Weights of a small transformer language model.
Size: 5 heads of 32, vocabulary 3762.
Each number is 128 + 32 x the weight over its row's rms, rounded and kept within 0 to 255. Layers, rows and columns count from 0. The size above them is the row's rms in percent of the matrix's.

# layer 4 MLP down (transposed), 640x160, rms 0.162, rows 78-159, columns 40-79
size [111 103 102 105 117  91 117  91 107 106 105  96  86 117  40  80 114 123 112  89 109 119  89  73  69  94  96  83  90  89  91 106  93 100  49  98 105 108 112  93 112  74 113  87 111  99 102 103 112  81  93 129  96  94 122 124 110  69 115 100  98 107  91 100 106 107  93 123  80  93 113 101  98 101 106  92  95  71  83  88 119 115]
[[104 129 150  82 139  90 137  76 119 164 167 107 138 129 120  94 143 116 130 142  94 110 203 161 127  87  61  76  99 121 191  72 169 124 154 171 136 143 151 135]
 [184 105  92  92 105 131 138 108  77 133 139 104 158 130 114 150 174  74 133 150 100 136 127 162 133 173 116 154 127  75 152 161 117 125 156  94 115 156 141 200]
 [121 129 141  86 106 144 148 151 116 176  73 143 204 176 119 142 191 101 113 117 125 155  70 202 145 189 141 170 135 130 154  88 112 103 141  70 144 181 117 151]
 [155 156 197 147 106 138 137 131 129  86 118 156  84 157 131 150 122 126 129 156 118 112 162 137 119 111 130  48 165 125  92 130  80 160 150  70 117  98 118 115]
 [ 70 163 136 133  62 125 196 143 124 134 100 149 125 131 151 155  87  71  90 162 166 133 125 119 177  92 136  97 135 144 143  89  79 100 134 142 114 131  90 156]
 [100 105 120 133 100 173 119 188 138  99  36 144 115 119 166 179 157 165 181 172 137 100 128 113 101  74 148  92 175 172 128 157 149 187 123 136 125  54 134 176]
 [102 143 148 145 167 147  82  69 108 113 103 161 117  76 135 174 167  93 167 140 119 152 160 106 160 124 105 163 135  78 121 109 109 114 154 134  88  98 137 125]
 [117 106 145 129 214 138  89 110 135 122  86 127 173 126  55 132  67 147 131  96  88 110 141 138 117 103 127 110 130 141 111 127 148 130 125 121 152 198  77 118]
 [152  91  92 123 162 156 153 167 165 146  65 117 101 127 179 170 126  80 111 185 147  99 172  91 103 121 180 115 121 213 161 150 144 198 166 130 147 175 188 142]
 [182  94 148  93 115 112 124 115  81 148 122 169 172 121  51 137 149 134  97 170 124 115 108 125 147 171 138 142  99 150 131 122 161 158 138  95 114 154 114 124]
 [121  97  90 105 111 137 141  71 135 154 137 152  86 104 156  88 142 117 126 146 175 147 114 103 122 166 133 154 160 145 129 159 142 102 143  69 172 141 136 136]
 [141 114  91 159 148  95 135 176 107 161 154  95  79  96 161 123 153 163  90 106  95 152 168  87 180  91  64 195 130 114 106 117 131  95 108 115 159 128 132 217]
 [108 107 146 133 164  68 115 134 158 174 141 113 113 154 161 128 114  69 168  89 154 121 150 156 114  64  67 113 150 145 107  82 134 136 157 141 129 189 159 134]
 [161 143 102 134 100 125 126  89 110  99  75 187 169  64 143 125 146 120 124 139 103 117 134 190 111 129  52 137 140 187 133 110 180  86  98  89  92 114 180 209]
 [128 140  58 123 111 136 113  79 150 185  77 144 158 175 134 107 176  64 145 119 101  74 113 116 151 160  94 120 108 123 120  90  98 126 113 163 141 162  82 180]
 [172 118 132 196 118 127  86  84 146 142 113 143 101 127 175 148  57 173 104 118  83  93  74  87  75 102 114  65 176 107  87 127 113 154 101 139 123 151  79 143]
 [141  80  97 122 164 126 144 154  99  85 151  79  85 127  84 139 148 137 136 137 105  70  92 102 173 108 125 139 112 117 146 111 114 129  90 159 146 158  88 171]
 [ 96 137 176  84 135 183 121 114 162 139 151  91 140 100 200 144  98 141 171  88 117 152  74 138  75 132 148 157 153 179 162 182 166 140 206 135 156  86 148  88]
 [131 134 154 116 133 197  81 132 148  83 143 107 210  95 141 100 134 147 130 102  94 144  67 109 168 136  80 105 135 136 138 109 100  77  56 153 148  79 144 100]
 [135  91 157 178 115  70 110 170 138 129 141 133 115 109 129 134 119 138 146 104  93  96 130 127 126 143 137 104 105 169 160 114 163 145  96 190 131 118 116 145]
 [110  74 126 151 130  60 136 124 136 129 142 132 146  82 117 174 146  79 145 155  89 182 118 115 115 111  94 109 119 130  77 182  40 165 141 161 148 220  89 121]
 [123  85 147 124 130 157 142 129 103 101 148 142  45 103 117  54 137 137 126 135 101  96 165 150 118  92 115 130 135 153 142  92 166  50 147 103 115 144  80 141]
 [108 152 186 119 148 159 126 103 123 131 115 114 111 142  90 166  93 134 123 115 135  99 125 163 130 170 179 140  91  89 219 170 130 185 162 144 126 152 112 105]
 [ 98 137 118 140  71  99  80 175 116 163 115 132 119 144 186 172 143 148 155 124  85 102 170  97 107 117 101 113 175 171 100 172 156 111 114 140 130  56 123 105]
 [106 176 142  91 165 160  73 138 129 147 115 107 132 126 124 112 135 182 142  58 140  97  95 177 127 123 159  98 124 127 144  68 111 129 118 123 149 152 112 163]
 [143 147 134 168 122 116  58 154 141 125 138  64 106  86 137 149 125  89 165  96 111  83 122 154 138  82 167 106 139 158  80 126 135 152 161 111 151  91 150 103]
 [138 128 161 157 133  69 141 118  89 132 137 131 196 114 166  91 110 112 113 109 157  88 193 116 166 108 183 174 108 153  76 122 152 134 179 163 100 176 184 166]
 [129 129 127 135  84 120  69 113 139 139 145  83 130 130 123 149 135 101 109 134 115 139 147 131 104 152  79 115 185 190 104 137 126  97 186 119 126 144 139 134]
 [179 145  96 144  91  67 168 104  86 182 128 116  90 106 113  88 141 139 152 104 162 193 155 145  72 169 188 134 163  89 148 118 166 215 119  96  91 134 111 144]
 [ 93 143 176 115 104 125 148 169 154 140 146  58 180 114  71  91  95  79 128 174 146 116 129 174 124 161 150 105 185 152 116 151 118  93 114 122 125 114 150  88]
 [175 117 163 157 104 152 144 170 180 113  70 128 142 162 101  67  75 196 117 109 128  87 124 157  98 135  35 166 151 134 166 128 152 131  58 171 196  61 134 167]
 [111 134 131 146  66 138 134 120  90 121  91 128  93 121  88 141  92 117 117 130 157 140 118 183 176 110  82 124 128 150 146 158 164 131 142 162 130 106 189 168]
 [112  92 119 177 164 186 147  78  78 109 136 107 114 118 176 123  97  59 120 145 151  54  38 132 153 122 168 146 182 139 101 151  86 115 128 118 120 135 165  95]
 [160 109 185  83 158  65 152 133 160 125 165 101  77 141 128 108 178 101 123  92 166 209 110 131  32 161 124 157 134 187 122  97 127 189 173 117 139  82 121 109]
 [120 111 142 150 178 154 198 103 135  93 174 145 187 132 163  66 137 108  90 103 116 144 153 103 135 119 147 120 121  99 159 115  74 107 136 162 168 137 203 183]
 [116 138 138  89 195  88 147  64 103 102 157 113 105 148 136 165 106 123  99 125 130  89 136 123 145 158 107 131 129 142  70 148 116 104 121 134 105 152 150 126]
 [117 181 171 156 125  88 190 162 133 104 142  56 169 136  92 158 155 135 128  61  88 125  85 129 105 121 165  82 135 146 127  90 147 105 160 138 114  96 154 130]
 [139 143  99 125 139 136  97 147  91 141  86 109 176 156 187 169  67 148 136 107 144 129 126 102  89 152 177  94 137 173 155 131  94 132 141 163 169 165 144 132]
 [121 144 115 107 104 175 152 138 186 135 139 157  89 126 187 113 148  69  85 170 148 132 102 169  42 174 110  98 131 166 153 150 127  84 156 114 124 127 157 132]
 [133 106 130 137 164  97 125  99 179  98 152 207 192 110 128 162 101 128 155 124 166 119  83  60 119 107 105 184 148 180  99 169 180 112  74 130 111 102 148 139]
 [152 153 133 137 126 123  86 130 145  85 145 117 114 107  75 156 128 103 178  93 116 139 103 159 130 169 108 119 117  89 101 115 156 130 150 147 176  82 158 132]
 [165  95 153 177 112 108  91 187 118 137  73 157 149 158 156 169  93 114 145 105 142 159 129 124 148 165 150 152  99 114 128 130 131 121 134 104 110 158  89 166]
 [148 152 146 131 117 110  70 125 118 165 184 137  96 157 130  57  58 145  90 115 172  95 119  73 141  65 111 119 141 116 176 124 107 180 107 103 133  97 105 145]
 [177  70 142 177 128 147 166 154  87 129 172 137 149 122 144 156 147  77 104 109 145 119 109 138 119 119  73 129  62 144 160 104 106  93 117 115 166 150 144 165]
 [116 158 106  81 133 150 133 125 157  99  97 108 154 107 139 132  86 195 165 124 157 146 116 136 126 178 116 212 176 111 214 138 136 181 107 118 142 136  77 122]
 [165 109 131 137 157 132 127 116 127 179 133 181 105 124 139 149 190 103 152 129 131 168 137 151 110 132 140 184 160 117 121 135 102  83 153 112 124 126  75  71]
 [122 146   8 163 117  86 170 111 128 132 170 104 171 170  66 104 146 147 171 141 136 126 157 100 120 166 113 122 139  78 186 141 131 183 137 131 118 126 152  96]
 [114 182  26 173 113 120 181 196 123 155 107 144  91  85 129 166 114 113 140 107 138 142 144 100 169  74 138 109 167 114 143 130 186 144 116  79 130  87 123  96]
 [149  97  88 104 151  80 128 190  95 158 115 151 176  97 101  62 126 134 134 103 137 153 122 129  86 174 193 114  99  80 145  95  58 121  96  71 118 132 155 164]
 [154  88 104 172 170  78 103 169  94 222 129 124 100 173 103  84 153 149  93  90 163  69 148 111  86 113  79  91 108 201 170 164 163 156 127  71 106 126 121  78]
 [ 67 132 110 127 163 124 135 145 172 112 132 134 104 145 144  78 113 159 103 189 159 110 193 137 156  47 120 142 156 153 127 106  51 147  99 191 101  97  95 144]
 [100 127  94 119 145 151 130  85 121 118  92 139 131 125  84 120  76 208 152  76  69 127  99 162 165 189 151  49 123 102 134 133  84 151  82 135 145  80 140  85]
 [102 141 135 102 211 112 148 126 117 143 211 130  97 136 181 186 114 137 122 102 106 165 194  89 119  74 170 127  78 134  78 121 108 120 157 125 153 188 141 125]
 [ 84 108 122 161  97 162 136 161 135 158 193 110 104 130  81 107 167 162 109 115 131 143  80 137  94 173 135 194 126 127 106 141 114 123 179 153 196 133 159 127]
 [143  67 100 142 130 154  69  73 126 112 119 101  91 169 100 152 138 143 120 140 151 131  96 186 151  80 140 125 204 142  94 162 102 138 150 118 196 105 109 121]
 [150 134 127 163 157  70 116 147 100  89 147  57 135 148 137 138  62 140  55 132 104  64 134 139 125 184 114 124 117 168  85 201  77 154  77 167 159 139 142 105]
 [135  94 111 135 220 131 194 148 176  74 127 150 137 147 149 129 109 154  96 118  86 120 123 113 157 126 113  99 182 172 166 143 124 158  89 111 130 147 138 170]
 [112 106 121 157  99 157 118  89 158 195 109 149 135 146 155 101 110 163 143 175 113 186 141  61 153 110 100 171 157 117 140 123 126 150 112 225 194 135  97 138]
 [ 49 128 144  54 134 100 112 112 172 147 123 146 138 116  97 186 130 129 153 172  63 177 147 134 118 162  84 142 130 120 115 170 112 107 111  60 146 141 113 124]
 [142 136 109 159 123  87 109 154 137 126 134  87  92 156 171 119 139 155 133 120 161 206 122 125 127 147 176 156 163 129 140  91 187 145 178 140 144 104 163 171]
 [127 145 126  75 134 135 135 137 126 193 126 119 118 109 186  87 136  91 141 132 130 120 122  88 114 186 187  92 101 135 143 108 177 190 103 110 115 102 152 120]
 [106 178 128  85 171 122 125  70 135  66 142 113 128 110 111  80  90 157 153 156 100 162  88 168 125 132 149  65 159  96 128 127 121 116 161 130 195 172 126 116]
 [135 147 126 104 158 139 125 206  83 118 149 120  80 115 132 114 170 148  87  99 105 148 169 109 145 122  96 130 195  75 121  94 162 100 105 121 132 132 153 119]
 [117 178 108 137 126 152  96 139 153  87  77 116 104 157 115 102 150 110 105 137 150 180 135 151 204 168 112 141 118 118  72 111 135 112  86 108 154  80 185 158]
 [ 92 111 101  91 154  71 138  94 111 119 126 139 103 192  78 118 137 178 158 209  69  97 118 125 175 130 210 103  97 115 142 131  90 164  78 143 103 173  39 114]
 [185 144 103 118 118 143  85 130 146  85 106 138 107 123 121 111 160 133 119 148 148 132 151  67 152 101  60  99  53 116 159 150 110 145  58 141 134 153  97 118]
 [130 174 132  89 158 114 107 154  89 118 127 127 102  98 183  90 168 164  78 132 143 122 137 105 147  83 140 101 161  84  73 166 159 101 148 111  95 104 149 131]
 [137 103 137 135 115 108 105 113 168  89 104 178  88 121 172 135 138 164 138  87 143 145 103 139 141 101  96 201  67 105 113 158 162 109 135  94 114 141 138 175]
 [155  65 140 132 126 131 178 154  60 121 114 156 132 136 105 166 113 112 183 158 137  83 102 139 124 109 117 153 137  94 200  94 137 128 121 100 135 121 172  46]
 [ 76  55 120  76 102 158 154 108 115 133 118  96  91 136 125 130 162 169 129 105 144 100 100 120 100 135 149 126 165 165 166 190 159 110  88 134 150 150 186 121]
 [118 148  96 130 151  87 130 111 147 101  83  94  88 180  95 106 107 109  65 200 150 119 149 116  76 120  85 167 166 143 140 106 178 118 117 141 174  93 160 121]
 [107 143 144  92 133  94 130 139 166 187  71 134 117 131  69 114 101 122 120  85 153  85  53 141 108 158 183 133 136 138 116 130  70 138 179 144 125 168 110 138]
 [117 102 136 194 106 131 130 117  71 169 175 161 145  93  85 140 139 139 131 151 109 152 163  90 154 103 103 169 164 123  83 149 154 128  85 137 147 112 129  65]
 [116 145 115  78 106 137 112 128 149 103 134 111 180  84 139 103 144 116 110  75  79 131 211 104 146 180 158 146 154 144  97 127  79 148 118 124 140 127 112  59]
 [146 113 164 190 115 145 159 139 130 130 131 153 171 117 193  87 125  90 131 122 153 180 106 135 139  32 141 100 155 152 131 153 131 157 151 125  94 187  96 150]
 [143  61 134 155 132 182 172  75 176  44  85  83 175 136 120 225 120 137 132  93 115 184 115 165 108 122 147 109  83 166  93  72 134  65 118 170 116 137 139 112]
 [176 133 145 124 131  63 120 126 129 186 163 107 141 125 174  97 125  95  96 132  84 137  93 130 191 136 155 136 142  81 166 184 121 158 195 142  88  15 159 182]
 [115 101 128 168 195 119 131  93 131 117 115  81 102 125 126 184 116 112 101 143 111 104 136 104 109 106 123 142 133 168 134  92 122 142 133 160  91  90 135 123]
 [134 148 188 110 148 124 105 121 111 131 115 195  81 159 120  40 167 131 100 132 138 118  80 186 143  99 137 128 145 112 167 147 170  83  90 110  69 157 181 134]
 [ 91 125 136 110 132 127 114  88 164 139  92  99 123 118 103  79  74 160 107 146 119 168 186 102 111 173 135 194 146 147 147 137 149 108 178 129 173 139 181  87]
 [100 172 115 135 154 130 211 161  83 143 123 109 148 103 170  69 179 153  95 130  82  87 100 165 153 172 108  84 151 123 157  87  79 166  29 130 130 141 129 167]
 [135 171 126 102 154 146 148 144  96 166 100 108  93 119 100 115 120 143 164 156 131 131 107 177 142 131 118 157 102 185  93 116 106  67 106 212 103 111  90 116]]
# layer 4 MLP up, 640x160, rms 0.149, rows 79-159, columns 40-79
size [108 108 110 115  90 114  87 110 108 109  93  89 113  41  79 116 124 122  89 100 116  92  71  64  96  96  79  93  93  87 104  90 104  50  99 120 106 118  95 112  79 120  85 105 103 104 107 113  79  97 116  95 100 120 106 115  66 121 109 108 111  91  96  85 101  98 122  76  88 119 117  94 103  93  98 104  73  82  89 111 114]
[[ 98 136  86 132 152 100 102 109 153 120 119 153 138  96 116 118 184 169 115  87 132 135 143 126 115 150 108 147 154 104  98 102  36 173 116 160  97 114 146 171]
 [ 85 151 147 180 137 163 106 102 156  94 172 141 103 115 165 123 171 176  98 100 140 136 204  63 103  95 165 100 142 164 104 148 120 157 169 165 152  86 135 130]
 [169 112  98 151  96 154 109  96 154 203 136 128 185 163 149 106 144 104 123 129 112  93 121  79 176 104 109 190 124 126 170  73 194  72 124  87 148 136 122 103]
 [139 156  98 126 136 132 178  96  45 127 168 171 131 105  97 151  69  90 140 155 151 167 108  82 132 128 150 122 144 119 119 128  45  97 129 191  97 132 122 109]
 [136 179 185 128 137 106 123  88 130 115 146 127 132 155 116  88 121 103  59  75 168 150 116 110 117 202 135 111  90  92 158 152 148  65 174 173 141 200 118 115]
 [152 127 102 131 134 101 168 144 118  97 122 163 135 122 181 120 119  76  92 131 115 149 142 150 178 105 129 102 147 135 122 146 141  96 130 173 109 152  66 176]
 [154 100  97 138 126  75  97 175 104 110 101  94 155 152 149 134 152 133 142 152 128 148 111 129 108 147 151 130 169 144 170 101  66 118 110 119 151 125 145 152]
 [124 177 112  72 129 138 126 149 164 142 118 121 120 218 125  82 126 100 170  71 111 143 140 113 101 139 121 108  92 112 108 147 160  75 123 148 154 137 132 100]
 [139 154 151 160  80 130 136 120  93 159  87 106 145 119 205  88 148 186 158 109 125 165 144 140 122 143 103 153 151  90 108  94 154 111  77 147 110  95 156  90]
 [108  67 144 119  71 118  86 102 120 131 167 154 110 113 141 140 149  68 152  74  81 106 143 171 100 120 128 168  88 158 161 125 144 133 100  77 152 195  99 100]
 [110 179 108 127 175 143 121 151 110 109 107 170 185 148 146  86  88  92  94 102 152  67 126 113 113 162 119 133 110 172 120 134 116 166  94 117 221 153  67 101]
 [ 91  68 128 183 100 155  97  98 106 142 190 173  91  70  97 141 153 133 155 109 144 109 126 201 125 125 141 174  99 113 121 198 158 117  68 127 131 108 117 134]
 [141  84 140  90 137 129  83 155 143 171 156 165 121 161 136 160  83 118 172 136 147 107 166 131 138 145 169 108 142 114 162 159 115 158 170 100 108 197  91  72]
 [136 127  68 147 144 155  81  80 157 141 110 156 108 218 101 114 159  89 126 159  38  80 126 140 135 179 127 113 124  80  82 115 104 142  70 180 148 154  73 169]
 [170 207  92 100  98 134 106 112 137 108  99 203 115 129  96 156 155 120 112 100 105 122 164 146  97 109 154 171  90  92  99  78 115  45 146 118 188 119 191 103]
 [173 178 137 161 109 160 131  58 141 125 109 173 151 128 140 147  88 100 116 101 168 168 138  86 106  94  86 148 155 123 129 140  88  99 157 108 108 122  79 120]
 [128 128 120 102 151 133 131 122 135 255  74 129 156 147  90 125 144 121 118 139  95 121 135 116 126 136 108 103  77  94 173 147 142 168 130 125 121 151 155 115]
 [157 118 217  81 121  55 171 138 186 139 155 129 116 168 172 108 133 125 101 150 171 154 151 100  82 138 166 125 118  75 150 119 123 125 101  89 100 171  38 169]
 [184 166 149 155 113 120 114 132 158 134 114 111 132 147 100 164 120 160  51 109 115 189 128 102 110 128 126 133 142 144 122  66 102 167 139 115 171 104 168 122]
 [107  89 145 149 140 180  87 156 141 146 137 150 120 133 170  92 176 187  93 122 118 174 167  85 173 151 150 118 119 135 150  85 131 103 122 143 139 174  86 104]
 [125 141 124 163 201 115 109 120  64 104 131 104  85 105 152  69 116 154 143 123 131 119 152 129 159 103 127 100 182 187 126 116  47  72 154 110 117 163  92  93]
 [176 137  40 135 172 131 104 150 139 124 146  95 115 136 128  72  80 127 123 166  99 126 129 101 155 137 109 114 157 130 179  66 146  91 128 111  73 159  77 130]
 [147  88 124 111 191 107 154  88 179 134 113 139 154  86 157 184 143 155 134 111 101  87 128 149 169 157 147 186  87  93 163 116 104 210 162 151 103 138 129 122]
 [102 102 130  70 147 109 132  99 134  93 117 146 172 151 126  98 142 187 116 121 131 102 102 167 191 182 148 159 175 128 129 144 102 147 142 122 127 191 109 205]
 [139  77 105 113 131 147 179 139 120 142 146 146  94 118 120 121 145 139  77 110 128  81 148 129 150 149 133 178 102 112 141  76 145 117 159 165 155 165 105 131]
 [135 143  96 142  99 152  84 142 193 118 140 115  91 144  80 124 153 105 157 137 126 215 100 159  85 156  79  98 149  96 111  86  84 111  93 126 160 120 162 145]
 [148  90 142  88 156  60 109 141 169 119 149 131 152  90 119  97 120 189 145  91 103 117 171 131 151 125 142 134 110 167 145 146 150 126  70 165 127 166  77 149]
 [136  98 129 164 170  91  91  97 161 144 138 112 170 159  84 106 113 160 124  94 131 127 113 137 148 189  71 140 108  93 115 138  94 116 146 120 138 146  89 170]
 [115 135 129  86 127 151 162 104  72 151 120 182  70 168 162 138 139 101 121 131  86 132 175  80 119 197 110 119 176 112 142 124 142 111 120 130 149  86 147  86]
 [ 94 125 123 146 151 166 182 113  80 167 181  78 114  81 119  96 140 138  64  94 129 129  70 114 175 143 112 126  96 104 145 169 112 125 134  92  92 193 158 135]
 [128 110 134 128 143 137 113  99 133 112 160 161 123 215 192  59 106 133 147 107 158 150  89 144 113 132 129 193 155 122  75  89 125 130 150 109  82  95 120  94]
 [136  93 158  96  83 143 108 124 168 110 129 123 118 171 147 108 108  63  55 194 145 148 117 178  79 104 160 122 155  82 161  87  71 101 173 208 139 166 145 121]
 [137 134  90 195 163 162  67 118 122 174 105 138 255 110 142 100  73 191 104 126 140 163 133 172 107 172 128 137  95  70 193 149 143 101 117 137 147  96  88 141]
 [132  61 158 176 216 135 150  87 155 103 186 167  93 111 116  88 183 110  72 160 157 137 148 143 144 126 100 190 190  96 153  48 112  95 117 138 144  95 168 156]
 [ 92  98 117  77 174  85 138 112 131 136 135 117 209  90 113 162 125 159 152 137 164 181 143 133 158  92 101 116 140  99 104 108 115 207 166 135 122 108 135 213]
 [ 80 151  92  50 130 142 105 106 175 136 137 152  53 144  91  52  87  94 142 173 136 111 112 118 119 144 100 149  87 142 106 184 177 161 102 142 124 161 146 154]
 [ 88 123 128 101 116 117 126  80 172  89 164 151 159 141 147 166 115 145 154 129 130  82 173 128 112 123 114 103 107 110 126 106 135  94 138  93 114  92 147 144]
 [137  72 161 131 133 125 122 111  93 176  81 120 164 131 119 130 151 166  86  67 107 110 152 101 148 108 116 131 155  98 113 176 106 155 133 145 120 110 143 142]
 [179 140 168  83 114 170 141 111 123 163 170 165 101  92 128 177 129 120 103 125  91 150 112  99 134 175 166  72 120 134  95 112 159 146 185 113 115 121 119 121]
 [109 121 127  63 185 136 160 142 152 103  96 142 124 192  97 144  93 155  56 127 140 134  99 119 143 148 166 177 155  67 126 135  86 164 119 136 129 149 146 141]
 [232 161 112 136 145  65 126 127 137 158 171 117  66 150 113 144 145 135 117 111  95 135  65 140 129 116  81 124 172  97  85  81  87  97 171 152 104 161 128 109]
 [150  88 115 152 138 129 162 118 188  89 116  86 131 128 105 173 134 134 130  90  81  84  94 198 140  94 151 192  84 178 200  89  84 122 146 126 115 159 120 172]
 [ 66 146  99  94 132 165  92 105  95  84 119 106 115 161 148 209 111  96  80 105 120 123 123 139 153 142 128  62  77 111 103 150 136 187 119 133 146 127 141 120]
 [156 104 156 152 119 143  72 121 115 119 112 168 136 130 131 139 157 109 107 112 110 156 150 149 164  90 153 121  84 184  39  81 113 152 132  86 138 117 158 165]
 [ 90 135  94 153 102 172 137  93 118 189 111 132 175 113 108 133 110 135 177 180 132 126 154 118 145 175 100  79 101 120 193 108 191 160 119 142 173 191 181 108]
 [147 116 176 139  98 128 163 119 139 182  87 125 102  87 132  74 156 116  93  45 138 160 112 151  85 143 130 127 116 152 150 123 133 126 141 128 116 161 135 185]
 [142 117 127 172 124 155 126  69 132 125 132 137  76 148 114 149 128 146 161 112  93 116 186 128 127 121 101 144 153  97 128 139  87 124 102 140 122 182  44 115]
 [103 140  82 158  92 177 110  60 123 118 109 124 112 145 130 102  92 122 141  68 128  70 117 147 123 138 178 139 191 100  93 119 101  87 106 134 182 178 134 142]
 [ 78 155 150 114 136 189 147 138 141  68  83 161 122 115 140 170 171  96 161 147 133 161 155 103 102 126 149 173 136  78  93 158 180 114 129 131 159 166 147 161]
 [137 134 173 168 135  91 123  81 122 157 192  87  96  71 153 175  95 129 113  40 130 177 165  93  95 158 123 128 116 164 116 185 133 138 134 110 149 130 171 143]
 [116 136 169  92 174 107  97 154 101 143 157 110 123 123 173 109 162 110 123 119 117 124 146 133 212  60 156 102  72 133  94 144 107 132 168 180 135 147 113 140]
 [ 94 130 167 130  84 167 104 115 181 150  56 106 115 113 159 119 122  78 119 136 153  95 101 108 159 148  77 104  51 125 116  97  68 104 139 119 131  46 163 167]
 [191 168 208 135 131 117 143 139 180  84  95 173  88 109 158 164 186  91 109  96 162 125 149 106 153 152 119 166 185 101 118  87 111  95 115 154 148 106 100 133]
 [162 115 179 162 130  88 154 127 146 101 104 117 151 120 144 102 142 178 164  55 107 147 189 131 127 141 137 116  94  99 143 123  82 111 105 124  77 115  61 167]
 [115 153 124 132 131 136  23  92 131 143 154 130 195  98  80 154  86 124 143 156 156 128 125 129 193  97  70 105 120 130 157 155  78 107 130 168 153 115 118 168]
 [121 133 112 127 110 164 141 118 123 154 164 157  84 118 152  93 168 110 131 117 123 108 171  97 125 170 126 174 218 108 118  68 118 170 143 164 120 147 111 119]
 [100 156 160 126 110 130 119 121 118 145 146 126 142 128 115  88  93 163 124 153 110 124 147  40 119 110  70 154 116 121 107 134 106  89  93 141 160 189  70 104]
 [212  85 216 143 139 155 168 122 104 117 141 114 101 149 148  91  94 125  82 131 141  98 123  93 164 117 167 139 123 150 117 129 174 119 104 175 149 174 103 103]
 [ 57  91 103 100 176 132 121 183 141 175 128 137 113 124 111  99 153  81 120 122  82  51 137 134 167  60 125 136 126 143 180 163 166 133 113 141  89 184 132 121]
 [139 157  57 154 154 150  85  73 132 138  89 101 179 167 111  85 158 129 101 117 137 125 109 105 207 148 137 128 147 130 110  80 159 120 169 132 126 133 145 137]
 [111 152 142 170 103 176 114 155 108 128  97  95 163 132 161 121 147 107  68  19 136 126  83 130 131 122 145 111 115 146 109 108 142 100 147 170  98  30 103 134]
 [132 122 163 123 150 144 163 121  98 152 163 164 148 181 147 172  92 111 122 105 157 122 125 193 143 114 109 151 134 113 130 135 125 130 141 112  86 150  61 173]
 [155 115 166 144 156 144 122 122 141 129 145 109 126 101 171  40  77 162 116 114  75 188 196 114 127  91 116 143  91 128 133  37 129 157 176 196 126 113 112 151]
 [112 164 119  57 113  85 100  91 136 171 157 154 126 152  51  96 167 176 140 163  97 146 117  93 163 139 116 107 133 151  47  56  81 150 104 122 159 134 113 130]
 [158 137 121 141 110 126 137 134  68 106 104  87  85 149 149 129 214 111 119  55 141 101  65 119 178 165 153 153 117 133 145 109 141 137 125 118 117 137 201 206]
 [174 155 156 149 128  71 130 132 139 144 121 170 130 140  99 101 138  82  77 127 115 151  89 156 163  82  86 135 130  96  75 160 135 170  87  88 178 159 120 166]
 [105 172 118 132 188 150 102 147 125  91 113 171  94 202 160 116 134  87  85 152 121 144  91 138 143 142 180 147 177 160 142 125 158 178  98 155 155 175  80  96]
 [128 206  87 136 148 155  94  94 166 118 155 142 124 136 155  56 143 125 156 149 110  60 132 178 117  97 105 107 138 138 124 165  94 149 123 107  85 187 152 173]
 [ 95 164 163 123 160 126 183  98 151  78  53 116 137  82 106 117 128 106  73 106 105 202  87 144 141  76 152 104 127 112 133 152 106 130 186 166  92 114 131 157]
 [121 107 179 144 163 172 162  98  98 141 160  92 171 126 131 107 121 120 146  99 144 130 156 122 107 125  84  94 155 143  90 152 199 118 102 123 129 117  92 158]
 [145 144 159 168 125 177 149 106 133 114 166 120 158 146 145 133 145 101 156 150  99 142 153 127 205 133 117 138  63 120 174 181 208 149 110 186 169 124 121 148]
 [125 128 128 160 136 161 182 101 110 127  96 124 115 114 166 158 160 113  76  98 217 149 121 157 105 146 127 141  52 176 142 114 169 124  78 187 135 132 112 137]
 [128 166  98 176  87 140 145  96 130 159 126 118 144 159 173  71 141 198 167 115 158 166 142 116 133 157 141 127 104  99 180 130 109  68  93 121 118 127 142 151]
 [155  66 110 155 138 154 106 142 167 120 158 120  96 176 196 133 142 181 115  83 123 161 123 154 100 128  90 112  78  80 116  94 105 140 103 176 187 136 104 139]
 [112 181  80 145 132 178 115  52 101 137 141 159 131 125  91 107 146  90 116 129  64 152 134 137 153 181 119  72 135 158 137 104  41 142  90 113 139 154 156  55]
 [102 117 139 132 149 130 187 127 137 135 134 123  91 160  98 133 168 125 163 167 156 126 161  83  83 131 148 141  85 146  78 124 133 134  76 119 190 157 193  77]
 [181 161 114 107 101 139  85 186 159 195 142  83 140 146 193 116 138 130 129  51  96 119 122 154 132 123 158  99 113 179  93 126 158 124 163  83 135 148 147 151]
 [102  65 152 177 133 150 193 138 101 109 134 126 126 113 160 148 197 145  97 111 105  78 120 157 146 110 141 144 101 189 106 137 121 169 159 148 114 132 165 184]
 [138 136  95 168 113 203 101 159 118 114 134 156 165 139 103 148 122  80 117  72 177  90  99 164 161  88 176 116 106  66 161 127 152 139 106 125 101 116  81 248]
 [102  92 100  97 172  94 124  43 130 181 131 180 128 121 189 147 125 157 104 117 102 113 157 130 139 114 127 154 131  82 113  84 144 177  99 116  78 103 100 187]
 [156  58 144 163 102 196  72 121 166 111 169 139 176  80 134 129 201 191 117  97  76 125 109 126 159  99 164 147 157 213 107 128 101 135 132 192 184 141 170 158]]